Each number is 128 + 24 x the weight over the matrix's rms, rounded and kept within 0 to 255. Layers, rows and columns count from 0. Numbers have three digits each.

# layer 3 attention output (transposed), 640x640, rms 0.0571, rows 60-87,187-215,315-343,443-471,571-599, columns 80-159
111106113139116093117129129102119094139141113107159134116122157107129118146138113127137106155139121129117161137132177097117151116119169121145126103102144141169113138134111140154098151141106113140151120148114165117111150125117087142119133108
108120151162133163126109125106152131141102153141125127135142114120178142160125131077127121162117121147120157107154153122148132115131148156151131123139116114095109158122142123124144114127121130150128141106092103120127164162151169155075112157
125140115137152158142105140153111122133124155132154107124146097152145118128134147150098139093166110130111129120106122122144123153091135135114132150124148159130127106116111135107124136140113136132113132092105108096145167117122123139126127117
146120119149127136148123139117139138101134130116100152136162120163144125117123151146099164132118147110093132107098140133150131133121112144121082120111137163099110134107126131149123124124141124134083119124146161119114141098110128109141156122
142107148127107098145097101109095128156114152134132103111113154085106107119134087151117133135120125106052149100099117122126134136116147128117144123104149145159147132153129158122174137103109109095137133114129106116139141130139106143132157092
102142132085109107117113138134108105123102123099146137093136152141118086129115150104121114119116145099174126138137141102125130139109097136156128109115142144142148126171193138116103119129123112115109128134138108112114165100114110110150144184
154134108124144170083106077102151109070139104156117167119188145165118123130121077121140127139115178105110109137173097152130145125147137134149123148107139137103134096150114120124148148155103121130091137162128120103129119096127116144110120133
148094122134112143134107125126166106148138137111125096089108141142137118125137161094129149129141093105085129149146090119127141135107125138121137114109128091139138156133160135143163123119136077141107125122139123131137119148117111109107153121
094136125143125150129129123118109153107135087111139108118130147141176175106096113155141123117102125101123106111133155171108091081120123122103158142123126130135115108119140125161133114111124136135108102115140118094113135105159179143090141119
125100163136158149113107100130138118107095122113118147118117085122140126096112076109091149120114127125112117086131104113139144149141138089170094106122130137139168177115113166131157115109101103120158152133115151121133115129143120164166158182
124153081163101143074159103112161147144155148075117155132138121139164132134135131110134092141129149133153123114129149160109132141148145117146119167121117143099093089145135135104171120111150149114169139132120131136138182154144099109111163135
164090132080131137124156098130074136163128152140117169123152113098128150141140113164138165149123130124098141136134086198103116131123106156136128149111140136119142167122099112134120157150160108136165108149096114137135122121108128129116135108
133113103107122123129072127130148160118086093143101104131129172109146123128099148114124157151136173137082138090140110132114165105104118118124124121142151105112161181114119147138142155146146131113084144120127152154093106120146121098117140136
102135151131109173121115159115125136118122134173132128136141150149123084114115104127104108114096136119151160163149152120140174116128151098158102142182124159147156140136141112148129095111134134123150132100111144126123130152146146149078138182
143144121073112133163147131153091140134139141145153158157082115148141109151086122145077144135151133163131100108138125114106136116102135100114078116147151143126113140145130104128146133088116151158153103136125150127131162159115105131138119114
113106122129134105134086156155080119114153117133148130137170112114134126136075118105116157134111155163132151133159144103155151147130140137124137143144106133153134120083120120105116140138100151115083140099137105118109110107110096092108139139
131119085118098119154095118131069136141117143145122128126119182134113115177109154145131136118110108128133121179181121140161125140108135161173153147114137139108146107097115127137133131102144136156139133104095141159126162149121102152087149110
153109133125187157094133152108103131107138115164117135133157101154148152089129173118124141107132133111094149132111116139112110094125146134132073114118140163120136133125110129131139117145154085113157124106105177147140124141129137146114151149
118100128111141102144127126116177120072123110125069146125124116122158119104113100114101105142114153095125105164142105119089102118124154142133142110168139147114118168131135141104101108108099137166105107122154134158134165152138125150126125128
140107131047093124146136131097106155081087127095115124154152147089105167083093123095146164115113120164114145133100121113132105089139119128147168132116140125163151143119134137162109129107126127147121121121139135133125124126128127130163095127
118172160105122131142144144142131125113156137162112160122164122116108134131087083156145141101138157142148137099155114128150141159083135123108111112132147139105146143135158106129097166115115127139106167153154141118095179135138152159125140111
131147173165128124123147131140131150150097079143153121128119099132162141130082129140112156123143121128116159089166087150145099158119150166158168155146115099117100103160145091140104137123120105111150123124114135092142100123144110105145121107
131123137136133145113183127133122154145147125148130135141101100142146141139140177130142111105171084182113125115117120126101144132153147127110095100109121124146151120143093131136127122146123105122182134125159131116122148128109105116095099144
100139094146110126158149148136104138128114169120151120129149144102148150124172131166088120120113114127088148124141153119126140120140151110095171132134127148143127113103119153156120106124134086119109113119114112141112121139122170139132096112
124147080096118135122166137117171119144165148132149124124134147111143122113149150153153129131150144140103121139141171149135137142097129131096129124124126104147086121151136131110147129132121136120120105174096133132135146155156136105090140091
144099131089101127146154140125136135095126132112122142149108157173161107140110126173148094113106151108150159103168142075147133100138078142135122101120115122144119130118133148122164118139156149161109158135115121114123125124155122074102112135
098100131133178112157114084158154146122115111093118136116113105119080128167119110086173150165134128136119089120143122147123123164139120138170114137120179107151120128146134131124129147135140110153121112102111127121151088122125135131119161134
110150125102138134124126155136126164123116146109094148120144104174142147120136102124098116144110136131137124148141144118117124125096141130132091111117152140119134115124146133119108109134150157128131125098186141126134120153140092129152099184
141131141111159165150120117163064125132142127124107098157108157160138111116099196145146063131198121137107102110151172149134146144106145169105120109115147142159158142142162140145134149160147140135105103114110135130110128083149136187118127096
075111138120137163130108085136155132083128137125126164107106082129091130127114142072128135144169125111119105131169130140156115130125125078109129125128114133110105144124101107120141172109139131161156133107154101093128144173119175081129134131
143152111130124107103099159146115126083148158151133128092096141143107125128121121153133145130169130082070132131127098133108136132143166148170175147125131113147105071131121157108097184170111152133124105103120113190109114091096147148133107173
120131121131167111100146088166128108111138112131113149104128131117165126111076141121133114119091116166140166163149127144081117104147116142165109097160119126111123125108076114134134117124092129149123125138151133173122093105089133127161128135
125145175127101134122112148161095168122146112151140154113145123121094121098142113141138125153120145102120121106123105143175130145140101124139134122128115086115147165114109181137098119136139130144149131118115075133146093124155151136171118133
108096093111139126123131131132164161092162121131151111100108146100143169162167122090127151130138113080100094099156144154133120129147082149099135124153135085195124139141160070071087132132130131172113161133108149149126139146132140108098161139
134146120103081188123137103134073148149109119149096089173115121098122127112140114150133106109096135155148105120103126057142165114121182084122161120094146094096094136123143123165170135068089119116159117145096157142107148147075135176081100131
144148189087156130146101110096131134138113115125134118149105144105141131100084143085137138116148136151116104115111138151124132095143173098134133097124151131115131129132137112110148116124165131128171132119098105170134082156132113135085144095
105128093114135156111130137079135160114119115106151153172150126104144140131072126154136166130096133140157100169109128135130113137155138169172150112160130153171139140140140109131115110138131150109126113128105093135129103184119143109105142126
115156145142167139141105139124115132147137121111085127148123125131141099103084171084166076133160157211108119141151110115108134138135147112122072144115138106140137128153082176170113102129118093097175134126076160154097122092099153134154128091
154139154135124125096099114184119191138126140115101106153136143162108142160107138088181145148156089145152119135120132162149094136156149128109153144087097112146127150161147133114133137154135162146132153123097142104101136129111131111078121181
202180112123135134111089147099112115107131118178127140112135135135104140139123122171123189134134129113173145107109088107097119093150124153171148102118145099139149169122118082117087104119132132126122121138143168122157148127109123148103163127
141132150139106152170102116154115132133125138143126102087130149092136095146084115086102146128151122131177117143125083075130144125121136155110126134120173124122115103167159080114126114134107148179134113143110160142169098130128114121073128090
111075149120102127114160084133132132130084142111082137101144111119122119152112098165084168110124132127110099157130105105110143148114079120109135107175146150150088117154138089164104124070154121120119096128116151109139130118094119143137127119
116141110147153081128174112096123111100151121106152152110176135132167145142171092124117159133123144137144108149154102109096098141118080150145114124121134141128119191163141128106125099150190118123124172140124139090111151100152148118195122118
103096135148127161104166146175138144096131059123161102116131102093145137100122129152132118143069141120109130119120149112144125163155114170131126133133146099153107101128113089123089123135120109109139136116154150124088107082160123150116130107
117101129141097112141093156079119144156133157125145091142122127098113108145111128129115149169124089125118088108123138086100110134142121124098106165130176125121182163118161130097119120094164129093113130121118135144136116138130140102126120098
092140137159200120131122087135115109104111133128127130118106083146104117196105116138162116165159103117106096139181115117112179116139154140125141109162117125130117152165138105131103161130108110144160070177151144096136125136132111140146095168
123129137131074093097107055087109127114097084074159092137133121152167136145158143117109095108136124122128131117097111130145144152121146137129151122101090078147119075130136090100161119136116121103168112105128094109167141177148119145110143174
127179098103109135096098171081137113127126154180136108097117126158111084113097134131177117183130114115171136131158112145087133080099062063154103156099136119062093126123087136140135127167115143129188138133139125135163112119114105089138159139
123142147134134079078096125118170081130102120097141106064092139137115083149145089138095107162115122114122119107111111109073103135134163136125118147146132125128127128148104135119149145146126074144142115088122119117117139135110143150159072142
128130149085072094107111138082142107146149162105106118145086091104159173116134176119098133142103114123137064152135120157132092109142128095124116119147125120115140103142092127126152093118101115151143144182128145130135131101159165110128144140
139131076144138115101096134077105146126133145118113168142149128107105163129134076133119123104067130123136075087111125127154142125115157119140110151126152100107151149136134102127105142115131185136153105121149069132106127105088141130095115141
135096151118147110145128135075141133135095165173090130104132103178107098154134105117147154150117115102108151112133119094136114096172118098146126127109120104164116090122079143158110161107131113120137159156124113146106125084113106136137152139
113128130106131122111139138137131107160116105102141145116155119176166163103120138124118171109116137129142105094092098133118114159118121156131126094096110131141156138094096115156104122118111124130142107145103111126131138100173097118141131154
114146139140110146128136110168157151125063113148107130096136112088116168135121144142118115115121115140143176169077147081114112119136131152166136091090104162156118190153139127119147166134127155137161153109139117143098168082150123203149137128
195151145112144096166112147115139095140154097153073158105111165143149158131127127147130084129132139150114086126131106123106182174111126147136128140150109144109158136129107071108126173168127119127123121138123179142110135145138110107125127114
150130133149067166109149161152122123138118109145158130130142168114064134148137095102122093138148085138155136142052124147121162164118135098127147093107143137098140160156147157119096174095138136121108124094112111112160129123155116089137118133
130170112169147163142155125128122148151152151150112135141121092132109074155128121131118057131176131158076122099135147136124125141109124143144164132115118120108094145161108102148154142195104114155165110138119124098147086145138138111106087113
091112130137114124111105123130199108101135154097115134123154130123128107120130169085152120144145087126111132093081156144143113153114112131125129138135156160075143093083144068129119124193086093140186099103154125131082111130099147115145136153
160126118147165090116126107122122146125105155116054068132113113109111144159140110122080195134140113113113135092132150124110086151109139140096175143170137125134162086139158098153140095176145096118121121131114125138130154066151087115103058110
170136105115146144061121115139120144085121120145171141106094139101152106125137100112134180139152111120140155069138108130086098123131126171140146129110103090166128138122113101154125117117142121158119092107140158129138173107153128126122133108
099122112119097145119107077105110118157143128091165151126123130118139125088135098163132136134149119113115112109148107139171168079141163121124095100122128110135110187159124077118133114127146127159120126143139150099121098073156106130125147147
153150096090138080139078153145186131145094118119135090130135085119120144140109129083128142113092112122125113113151122153124114163133118111095145145130147103091152139083113149132109125162090163134123170130109131080105144143149133153110113165
139129174149105121113085154146145133142122098104107111144194118094154137112096162124143125083140103129139152104156134125132103158149160158147106139144143109095160126143091138131175124131122119092164076143130103079143120087136123137140109176
110106132131101152149133133149146160116124136168131104101095106082148097136136137111164134124147138101118146169093081132108188133183184139132099109155083144135111153122115138137165136166079158144117126138113106116149142159148071153132115102
137086098104104102130082126128047085148150091142092091132088130110098158112096121144100179120129123154110118140138142097180115154125109138136090115132121119157104088141117139135117100133105133112150150154168152125093159138142123122172140152
131212135072077136121133163157124098119115128146128113107122148125126122162121142136110150167087116085182115104136127121104155166103144120104114126157180155144121140123101193125120134158139154125144097102127171133110068141100136136142088096
128172197125076119096174118113150136097130094136094195115145110140108128118114070151128052148184130130129124089131152149121149112101155136155120122140093151143086120123125110151136163140126137085118130104106156153101171170163103143188141109
144138093117108138091126124115179115124116115158117098120118105139166148119167094110099111107164132130110092154090148119120105099141157141112134091175116090115110096113135135120124121140108134151121067166165133136210112095168135124110099097
071126120097187170155152117148140153121131151161174114179115145122142131088079146129132130122129140119143070159126145134127092149138190135126131140118112158163170142109091143071161097140113106126171135162130123144115135098130122136104103144
122142137127141176115141148148160135109115162128118124123104155139118106123126155108158094150128149124084129136089120108111103133124089152121125132093109127129071178098126161121101130110144140144154162122136168110162121108106123109137182123
115098129183104102134126126136092165113125122114168122102119139087163132152133103113117107114147138141152161156113107196125127145134169172160154104113083179164121110113186109136162145133161180170117100082188088104173104154146174103111145134
144127135087095159119099137152138148124139138154104125083128167086122160102094101112154128166134135110099139122096162103127104154118095103088161129137119157099157065141162140141104133162082081136086105091108123122077151170083133118119130119
143142114151151134104150130140144147128151197132081124140138111083118180130141138145138115138135159114204122119142119140168103123106160077112132103099126139146113131144133140156194154107182134151111094162142144140131129120113133116101128154
140117131102128119174134130139152119130047134149154133111150138147090130105150076112113114151093107102154158149117158168138107149135074148135162067092102172120156129113148119174132116101129131104166115131149116157139148136169149122118120135
141157195148116141155175160118127080095200078157118147105151117150111129080157172086159108124101121143128147161103173113129167098132152112120132143112175142096103130134114159171085108105165187107130159207163102111142146137134126125116115148
122121119156121120086145161151106121141129121189106117133106133112130128160133150109128127125097087134098164141158161130111153117126097155115137123120081108133156156156124130150138118136091150138163166150131143164121173128126117111094103109
139151119154158149114124096154089119146120101116097133102183108142155147129132111114124122119143118139119162150183150136144168113149169152104140118148118188133098144142163129133109146158152152154115135155140155142157131117121094137136125123
143145132120113120128137154133121106116116116145170153142148087105129110102083172139133104159107138126180135126151110141109179164131164094128115071128136133116123164108134122152090165092109105108069110152211156124116119169129128116149116114
132134131132141088121101112124134137106101091164131098167202145145122127152109105134130110141140126162124140136121137092141143167094121137113138153124125125079132160166143139137121114147142153131162109133101130132146086138149122137098119134
081143105120117115128120133179162143117082137098145121138098133100122093124115111126130146134157110113073149119162130201137097161098193121121103088153146114136134114156129131136117161137147145089131163126078134117127121135150102152114134110
144139149091116140117105160126110150122110122130085136095122114109093109089108109104141138103127118157128129134112152129137115103092180146131139114113149148123163165168115135119115146158156121134168129146136102091155170138107143076142110140
125133174150158141156101158133148161134118138124090132178144120128095160131149108141187083101118134104113078135069147089151076095122136111117137126099136092139142143098140134086184130126169158151121124135094115119158152139164138095163127176
105145146154130102100109181103081076146165092116122125172171148163157096127123108167150136131095145150140116126140112123109124133109123102093089120136113124127131142105115112090088109162137106096090082165098071129167097084117123119129113158
109129111147122130155134136091125096099112181069151129137122115090130122141110139123125107111132123127144144150120135099122153135138154155106098141119151092164099121107134157171128144128094105037127089155131117107108134144163126161169060162
111050129129153096178172135105096186142154137101114133168122169154157123145127123152111140104092080165090151171115162139077132157093136085109112081131079111136149149079117122082124112108129145120124147144196159120097137119061169128160153107
119139154142100125121168101153157146104113094129155125114104106110155081107147153156091128076131103113193145063192107173112114111152156139148129108141151135108068177080144138131103128069176146119134132192165105140124157122100166116156150152
165113126146124114123168167114112141145143085135097123096146134089164138092090129115156132105145136078157156160099143098117125112157188151121083144144084112121099088134183179145134146127113166121134116169169131111107139186083146105146120116
112138151151160115105160164165130135186122093135178105126089188116106096150142091143137131134088135117093130154135197142156124112076107158143182148131136128125126141106140101091173104109106142151099113107159123151129122112140094121180106169
076102157118104125144112125173141154090111136141124117129149112110147165121083132146129112167074148112157134173152116153102118084117114117143100172122112070148108113109128139102100105127112139087145116164146103098135123152172187140128126118
137110113175118113126110113113114126111149132129128103120165104142148090130146162116139121095172109133160143137103123148158166144133118145088154115135159155128127178147151112181090151118137111124140079072089155108122153172163103124068140133
119116136126129143090125143159133088127114127130142151093115108099141154151178121118133103159188095098112163140138089123118111147104117128155107140149126124131088110114130107076099106112135142137125122158115108101155137161102170129133210077
168099159110170123106149129089083093134130137142097137126203119146096163168099136136141105119157139159166125131181104099131131126131171108136128101114143136123100090101120122106139140152118122146166105120134105154120144141119141101169117118
109130084074159121142134137146132127146100121118119142111127119140125111141122112147148125163123104085117084141077111159135087100122073088100134183081139163117160136106126154101139134137094090142110162111139089110134120143098117128189175113
152139118093084095139180131104089164089151143147109128107120116151118126178169124147140122120131166086146132087126145147119142147129101129094126128129127116122175148154091144128091125101107122137130153097109176101123112154109135130078135100
101137138129105122108146123148120119125097084152126135116135113175087130136145116130140119138072165173108123144121141148100157148131119135116101142128101157120111126099135156178182126145179148114100116155108135132108103118124119153135068123
112124123079140067158124106130131125074109136150109124127123120160123145157160110111093100136052121144145109098103106148144135117121122108122192129119096099127125147179177115168122103069173128174074125120134103119126119152104184176128148114
164100156144142123145124171087136103138077131149193149141105090124126131125099112166121134145087139144182105116127126105132071137143139118151122105133160092166170160147137115144114101093172143159137125161078146116161137128135166135104139074
114097110096116158107129157151111122133141107112134140156120146096139129129122107142162138143071136128066110177138134126150151136103157133105114141128151083145134143121124104125136134110163129126131157145115183131142090079138143122150103069
113121139083137097109128184121180154148160087122111127142119148162138177116120102134098135121105107104131119094112140145130160083151095099147116142134147123146141100146118107126104099146129103106117134162120126120097167149094135129125142141
077115115105126149144109082060137098147142084117122146174102145121092119108127178126158153125146046136084072118084145154135125115107100133121138176088131170103127166160084172088108146099141099128205161120145105129153152140143160111127112162
157112140130115105089156158121148099133108106143135134153092133128122083088127134139164158113139095126107083141093116132124189167154132147144133113120133149130119095083092108144093173119107111116140150118127144176170092119141122157105143100
171147108105131140167142173125119119127156136154155107126128157102082132133119121111133116099149131151168101160101128137167166078083127121142115122129136149114122139140100102116122165161094163173087164151118173153145133130092036148109139127
156142154126100119092111109111130088122168136091092141163173156125133135100153147102117142076126135121140170149150142140136116108121140155147165119147133118116110101149051138140169095129107145133119131181137143154142170112103143110132149137
150082114154120138117146161119167110143173129138090131138154139140135134128115129150139116108128127085140102101137089164093151096125121125146140128117145088110165066094126149096165129146144159124101143086156147138150163113090158107130150152
108107124148148134136091172145143148105098118152161125115098161110096140165095116174116124126142131144123128142116138131117120114107105107150098154112178169141188119058154123157073096104155152111129121131148090156107115124129138142151098117
135059139157124110137134136094150142170138128094095102124151148084126091117118087116175137146161142153154142152118136133160125127119093127105121140134115127120144100116140104106123152137157100093109114099105127125127130131120109119131162136
118098107167118149124123130112137135139172144087144136122087159151104151110120099127138153120140177167137105155105136136167135174127148182084122090109134145103122154136126121138117141158101148125132152146095150122127124109141125110144147123
149177111144155120129132127141122152156096161138150129128169122137064113107089078161116205174168121092100157169095086125112133103133074154114194139108123115102114087144118126089143140121129093130114145136147082131146139139144132126173177091
148118150111118134141095199107053127165098116129102117196111110133125146120128111114172145094110109134142162154148155163099160133152106118144137148145134174107109115157138151108143119185149137076107129100159129135147116109113121162114145096
171167125131127130161121162127114155087170194116117102165113130112136144150116130149057111135171137112091113111108125146142150164120104107127085100123144105131115146114124104146072134115111151133095141127091162107128137140155170110084130133
133084094162156128118152160131110114094118095140126124123144165112094109150087094124078120092135122112159154164064111140106136160117088100138106103132126114102126132145107097166135133122148147127167151148159141088173134169170121121110138107
165040123128115111157119104101127108107189158109112115158131083192162117122128119089122143105093161117107114140124107113136087113148143158088150084123164165101148100140142135117135137102126165120105129145134107173127138167154131128192121082
108141124157091126136121091129049154133133114090138105123114141162124115158095137157129187136119133132102130098148136111098134180130111096113128153093162121148110079114080136132112141121081137127154144137098134143164178129126157136121137134
094111123090145100139141128120136160119131166112138160136073109154129142093132153124121138122100163079134139090141120064177111138153168149114116147136106182154147093098150120103102125084156137132148107101140113161120167085126133142107144160
114100137105143132110100076133134122100156171151148112145134126129160129126154156128107133118123130072100122172131140138099124136145158159146117157130099121124130098103111140095085145103124138078161122130124073103107101112152136124164128138
097111111087157101088126106136192159088098157131150149112169112117114140117134099098117192153124153168152123124106077110097105106123059111145115119118083106114125151168111147108103120148146127173120147126119103117166111148094146124160121098
087097149114149136171152125100094138149160147124113144126125072106136163129133166128089123129138181154130135137096068154146166101117111126148107101129127094131117135108072159121109139120113140137079082105094139101149135098108125156137158142
134139152105180151148134104087133071140149105115164133125129141101098097124133144148152146156118095137099153164159148147114142127112109156147088113107111143132188139111131151164134121142116123181136116192150118121132119129093107110134126077
144138154158184148111107134103150191078138157127112165141109142131107182164134117121149139108141162066123117089157118153154136155105145140125084121110126089120117094128144118074131144173146111087128168090125091127128124103100116153162136126
095122104163113129122129091130120128097092136089137097155162146119121093130045151110132137119135155160127098124116124146117118110145102111160125071108122167161103101116101097144168138101134137156128099080122133136121125156184089138132119116
177111093129157114141128153135130117131092118114085163131156114120160132142108111101122118080123147111172109119150152193123157142099163124120137115081112141148118116090128144131123114151101128119145125115145155126112110158103113091118157114
132141138151181092130154162101154097127103120111151176135087132119111142144128145140129065115126105172140155097146139137140145087146127137139144169156112130134175125140138142109120109171162132103121120109164128142123144130142135120158119142
150136124141134120126101175177150109135099120131137124156148076141131111129131178115123137088078147110116125123159118084144135135152093096091119133134134094128117129143168126128119129122150075101141092130148151139153140091119140125121092121
154114124131129105145116147170136137144144175096125111099082118136166168116140137125117107097182133122103127141165069116159148133106111119165086143148132091109092114089135083075129148136114148113212131095165129111141116093130136131142121129
160102147135137113106129119162132114170143136123138140134109166112120144127086123131128144125147160124103148153112140134110136093131114118146122093123175110123186145141112080100167134143136151129140180122138159130175155144151093120129154159
094137129106091133163126086151163151093100107107100129110138123108140133094120135094130112111138172133138160122149142098132166095094093172154132151167134132089123091138156114143145135101109105123165144090156154174102126111115151151111165146
091151159129121076120123132128109129096119126149113104115147108128147143127119094113122099139131111130118106073142146136132130134159134150109096127120102159122078145105143138154129131156121135128147120160151133107109148118178093092131126192
127151166108128146116141139141168145117104119129134114143091105167122132151168086143110170140138100152086109131150181107132139142157160149124126135151129090109122140134140184181123090099120146112099166137139188121120144124136108124117131114
141117142116142101119138125121177170139131142183139139155155145174100177098147140100119098189114137113184143131117105116158130101110095168106089106093114145142119137119126122121101143133125139177135137119142150127149082078119135143123113120
099114139115111152182148132209111135120142111135118128126130145149144120130170136160099157165147166145125127151125177144138100148094108128140187110164150117125120075131171128130130120111163188107143112181125067117131147134149190116130113176
110127111164118104187074112118111155141150128118141137150143117118092109149111088085093117123122117112102122099173126167159148103154126109103121106155173124122114161117152152136127122113184083107138132145124089122142136159146173107129147148
141134125124130117118161103159133153037129143136138116120163133125091117057137127147124078102162134129139113155057145118129106127114124169092143144119126095157132124115113140138088138123152148118110155115094150145124145130127132125131121094
098113151094129123122153129115109161121124154095160160083138156087129133099128107122117152101105112124122145148098153113094098097138120116123146094084070132130146134136127171135117138101188094107131176108096112150148109124152139112145112115
156139165129145138122098125115133133131113125121142148150138167146148105102107067149153121112149138133121092144158122092138133144140116111141097132155116181131094135124113151115088110133156094113123090160164134107122133110111134119110113131
132148128145153117116135156154131129127142100114146121127125098140148112129074137133134138091126134117125106116112108123159088148164159131170184168124107119143132159109148128106103135110117138109164120138159171127122110131111164123138085110
094114087117165139121127148119101145121158120149127086160099121131153110125145137116134130128130108154098121153137164101116121157130123123120167138161103114148122127156148176125119099097136164121119147091093147130162137088132110116118156115
134128073166133129086126126111111136159120100136152153108102130150127112150157132149165140156136136150176150102114130109129150157123123136174089113096129151158116128085096138097134142142122133129157137097097140150124098113100110104099094150
118124165132155100148139120129145127126126122092134106119091141096149121129094144123094165152147137124106125162101150117144152117142138126122136118079092112136124121124126141117094138138102155122102129125136143111128149156138084113150122071
115104092151113121113136096174161087124136111112160092140105129165102138092121097096153084145103165129142132128160124124101153124124130112117113116156128110127155124122186156087144140108132137133116150113143152155101109128127159095127135101
157137135107120118128123131131148148088196146073118134099134102111145106125134128115137109125194127139129171119152111076127154148115128120093138160126133098141135120136062125148114142106108118153101145128153138130140112142123130131085152105
112188126114103128164078095115127163149126099094148105121134129122125070126118141128089103127123110146125108083133147121162145114157147078131125163131165098125118171078087163160108133116145144116135140136102127130110136088135152107135145141
114115115137203147113124132134119099119131158097172153094142104118111125093113127160130153145143116125147160145083113144170091145118116148139167146091108129109125119078123151098091103116162131145094150152100066109139102124108143136199188126
091145149128127112150108136104090076164133134099143115115142111171146118131151178159146159124134090076175117090142158132124124101123091139105140136134136135135107117111117132157126135119096127131136141181106093133133098102185155168090104110
135108137138110123106081154090129134167133118179146138114094138139128153123125125157187120082103120106087097153133130119162148122131154139126118147114146154126136175119134138109134131133147097199103124146108109130110119113140122132157138141
# layer 3 attention value, 128x640, rms 0.0258, rows 60-88, columns 80-159
140159084154130137119117161112168114182103140137140165079156129129112090133150130124091113119126101140157128130133113068128058108081119135160102163134132134128059150125162124159139108153138092142111093101102135179125134152102147128108145125
137144093137102150115137155166133186123135100138165132153089151153121109129108104128066132148118142147122179090133126104134107132122139116097132120116145128139123097104114100094135167109102204103159152097158095146103170146188164181109115132
154141109106173096140137132102108027176115136162120123074131101118131128067101109154159143136160135127123182125154124116094127131127164116113103108118143141130126113148173165118123097117132150144107165133094160160143099145143125094124127144
147149122143140147129098138107116121103133108184100087133102081088133149105148161170117148135112107180085139143097122120122106115130144118104111129174105187080135153111138128152114126178152101124132127129128131107135115139134116135107157111
149149118121147070111145154141134113110136111162096133125118171101119126107138161120143129138149097106153159114120128098148138138115074167114137106129151118104171128140114119090155092066125122101113118111096156128179165134158123123139120118
082094088125111134118154113134126145121114161143129140157124150100110127119093125119122136117138133112140134111143148144105102133106102112112127113127095153127140180131130136159097135107113086103144085111136148155089156148160120121139088108
117149144108120112094129147140088098116115123116143112123123182111119108133159151174107162150112142149147135162120125124127120167127131119075098144164168114148105133100134128105147141141132111071151125103136139128187115135140121143130083163
148141108082111143122076118094153086105130116154118118148142145168130093113105137139088148115116112097149132158114160144092130149124139100116159151099130116134116095139100191130150152150114140107147129139103155115094140119110167129097133112
140110143112128077160125137119123136127118138143100117111105077097149115125155133099121132100150162127118138120152109141140125121136109135092110149116092154101103111156115178109105118132161091110120111113153141131137118148133097178142106115
159148113109123120087160137086137107109156141128179129133105113124176087162159150157109149107105131121104122105153125137124132103163094120107134102108166111132077185116074099139132137086145138161144130125096101115179102190177099157134112139
166133127127128114128172127129124078120132148108147144093178107121167113085131145111109145085133128135121145150092133128157122131154125132124088148097147113132148133086117119139120162141120087132110118071156152135106140131171087136099134133
133061124137111098109138143139109106123149158104073167094147136143131126143151114134188080119102131105108120103121133125172120134114135133097131124163140122145109133140178152176114133063143097113142136124092139104095137158108146108154143131
048082096152157157143105110135110127149098135100126122097095131133120146122102163171131141134158123162165133156157132149124118111117152127151157127131132105125123140135117122147148099111112147147124154109125175132157148122158160097140174113
142135136131121137108148150097127093160144128077168121155149115102133131126148110203084132098116114171140122152132135134108138123133147165091119165101059190144160068104111128145151118080144111153111114157122135123099113158153092131131162154
143128139057141124138163118131119148143160159119091142117122140093144156111133161149130139123120138136155064157086115152118138120103094126161113119115150149135108080150147164124129132106133120152128080150062096152141127141134095105158140169
130147187113151101130069088165154118164134139126150141117117084134129125119147109113174180141079137148147162090155113181120114148131132130087120102118099103112140148087149103146164101101097149136117140129138101102113135163127122131128136160
142130133072106168115132098123136158155133146115136175143134154125108129110121113114118168174123130139116134133118121131121149114136126127130134142147148088124108054096077121116147107106132179125115088153130161144141142156137149133157122108
103107127111163111116149106117130113144102094122105103166162126108114175122121100118110105139124097124150100100142133161166122150139146115141110137109133107156114131151079151148120153140116113119132135113127142150135075118090124131135142138
153126111103124121072116142144126078117119141127059171151117121131113107103170151076135101075125163168093207122133149144118109125137123114115105123135126145147112131127147094131197153157114141096136156130077113131134120159085114113139139083
135126123088103104127146136088104072125135130139089102137139136110088145088122134142150078109168149147094173116092096120124139179136079111147154101114098164118119075102129111126144133107146112156181129119146112157163079123150129111126132101
124108095125143108128104138116090146111155111150092109125103139144136134162143124133107142149133124117115128107118141134158134084099148104143153184155159136132168156104163101124114174136123165148138119132080138151115075155145166132123110101
081132146143112137103120128154175104137117138153154121122144149106115142099143108092129141098130111158140099112141156167134131148125134122062141123146083140112110121104158141112117111129122113117118126132118146149110145101171140141104103146
139138144113080135127133119105102166138139144113113082124118153121104176164163152132114152150142098147115148142175147082112124098109136092097109088121150127137124156151135149140125135129122144104139125149109105150162181127136120105126094138
131117111149153127174129073147146102150088119145123146157132124142132107120084142123110108150108159099104108121118157160153149145141174147091121099172106123170094142127174114119147121144142152122144098124106177140162133132180156143135145124
101121135101151131091132127104138145102188138168100151145105122155155109133147067107143133156134119167102138140097141132149108147160129147096136117122066126118144136185133107124126131107117132126134122160151139114137105165142112115136128132
138136136100082134129127172106110141163113146123163112144138120138120107174101101147136094156127144130110127150155099088141126118148115158104137109157112129111125133085077158124106121129145127096137080128117119158115157136137139087140115142
100126129150108109122170068137135148109107143136133165176109110123151164104119136129103145123090148175105075140106113107123109114127152172180152070169084062173160159179148131111163130157103150062133136115122132098137147116097097134144167130
154150128146159086120144083170097133130162125112107096144148132102102139130142145152124110095133102116160161151102133162107146108122140129151109093135135161135143071151105134147125107180103121165122110166142123068146171102147109154121126105
141109117153131119081048116151154144141156140129121133116143071153144174113139135066155099181153134134157135113093129148150129136116115183111127121117089151120098105089169100124118161134158146148121107128128102142152120124070148098134160105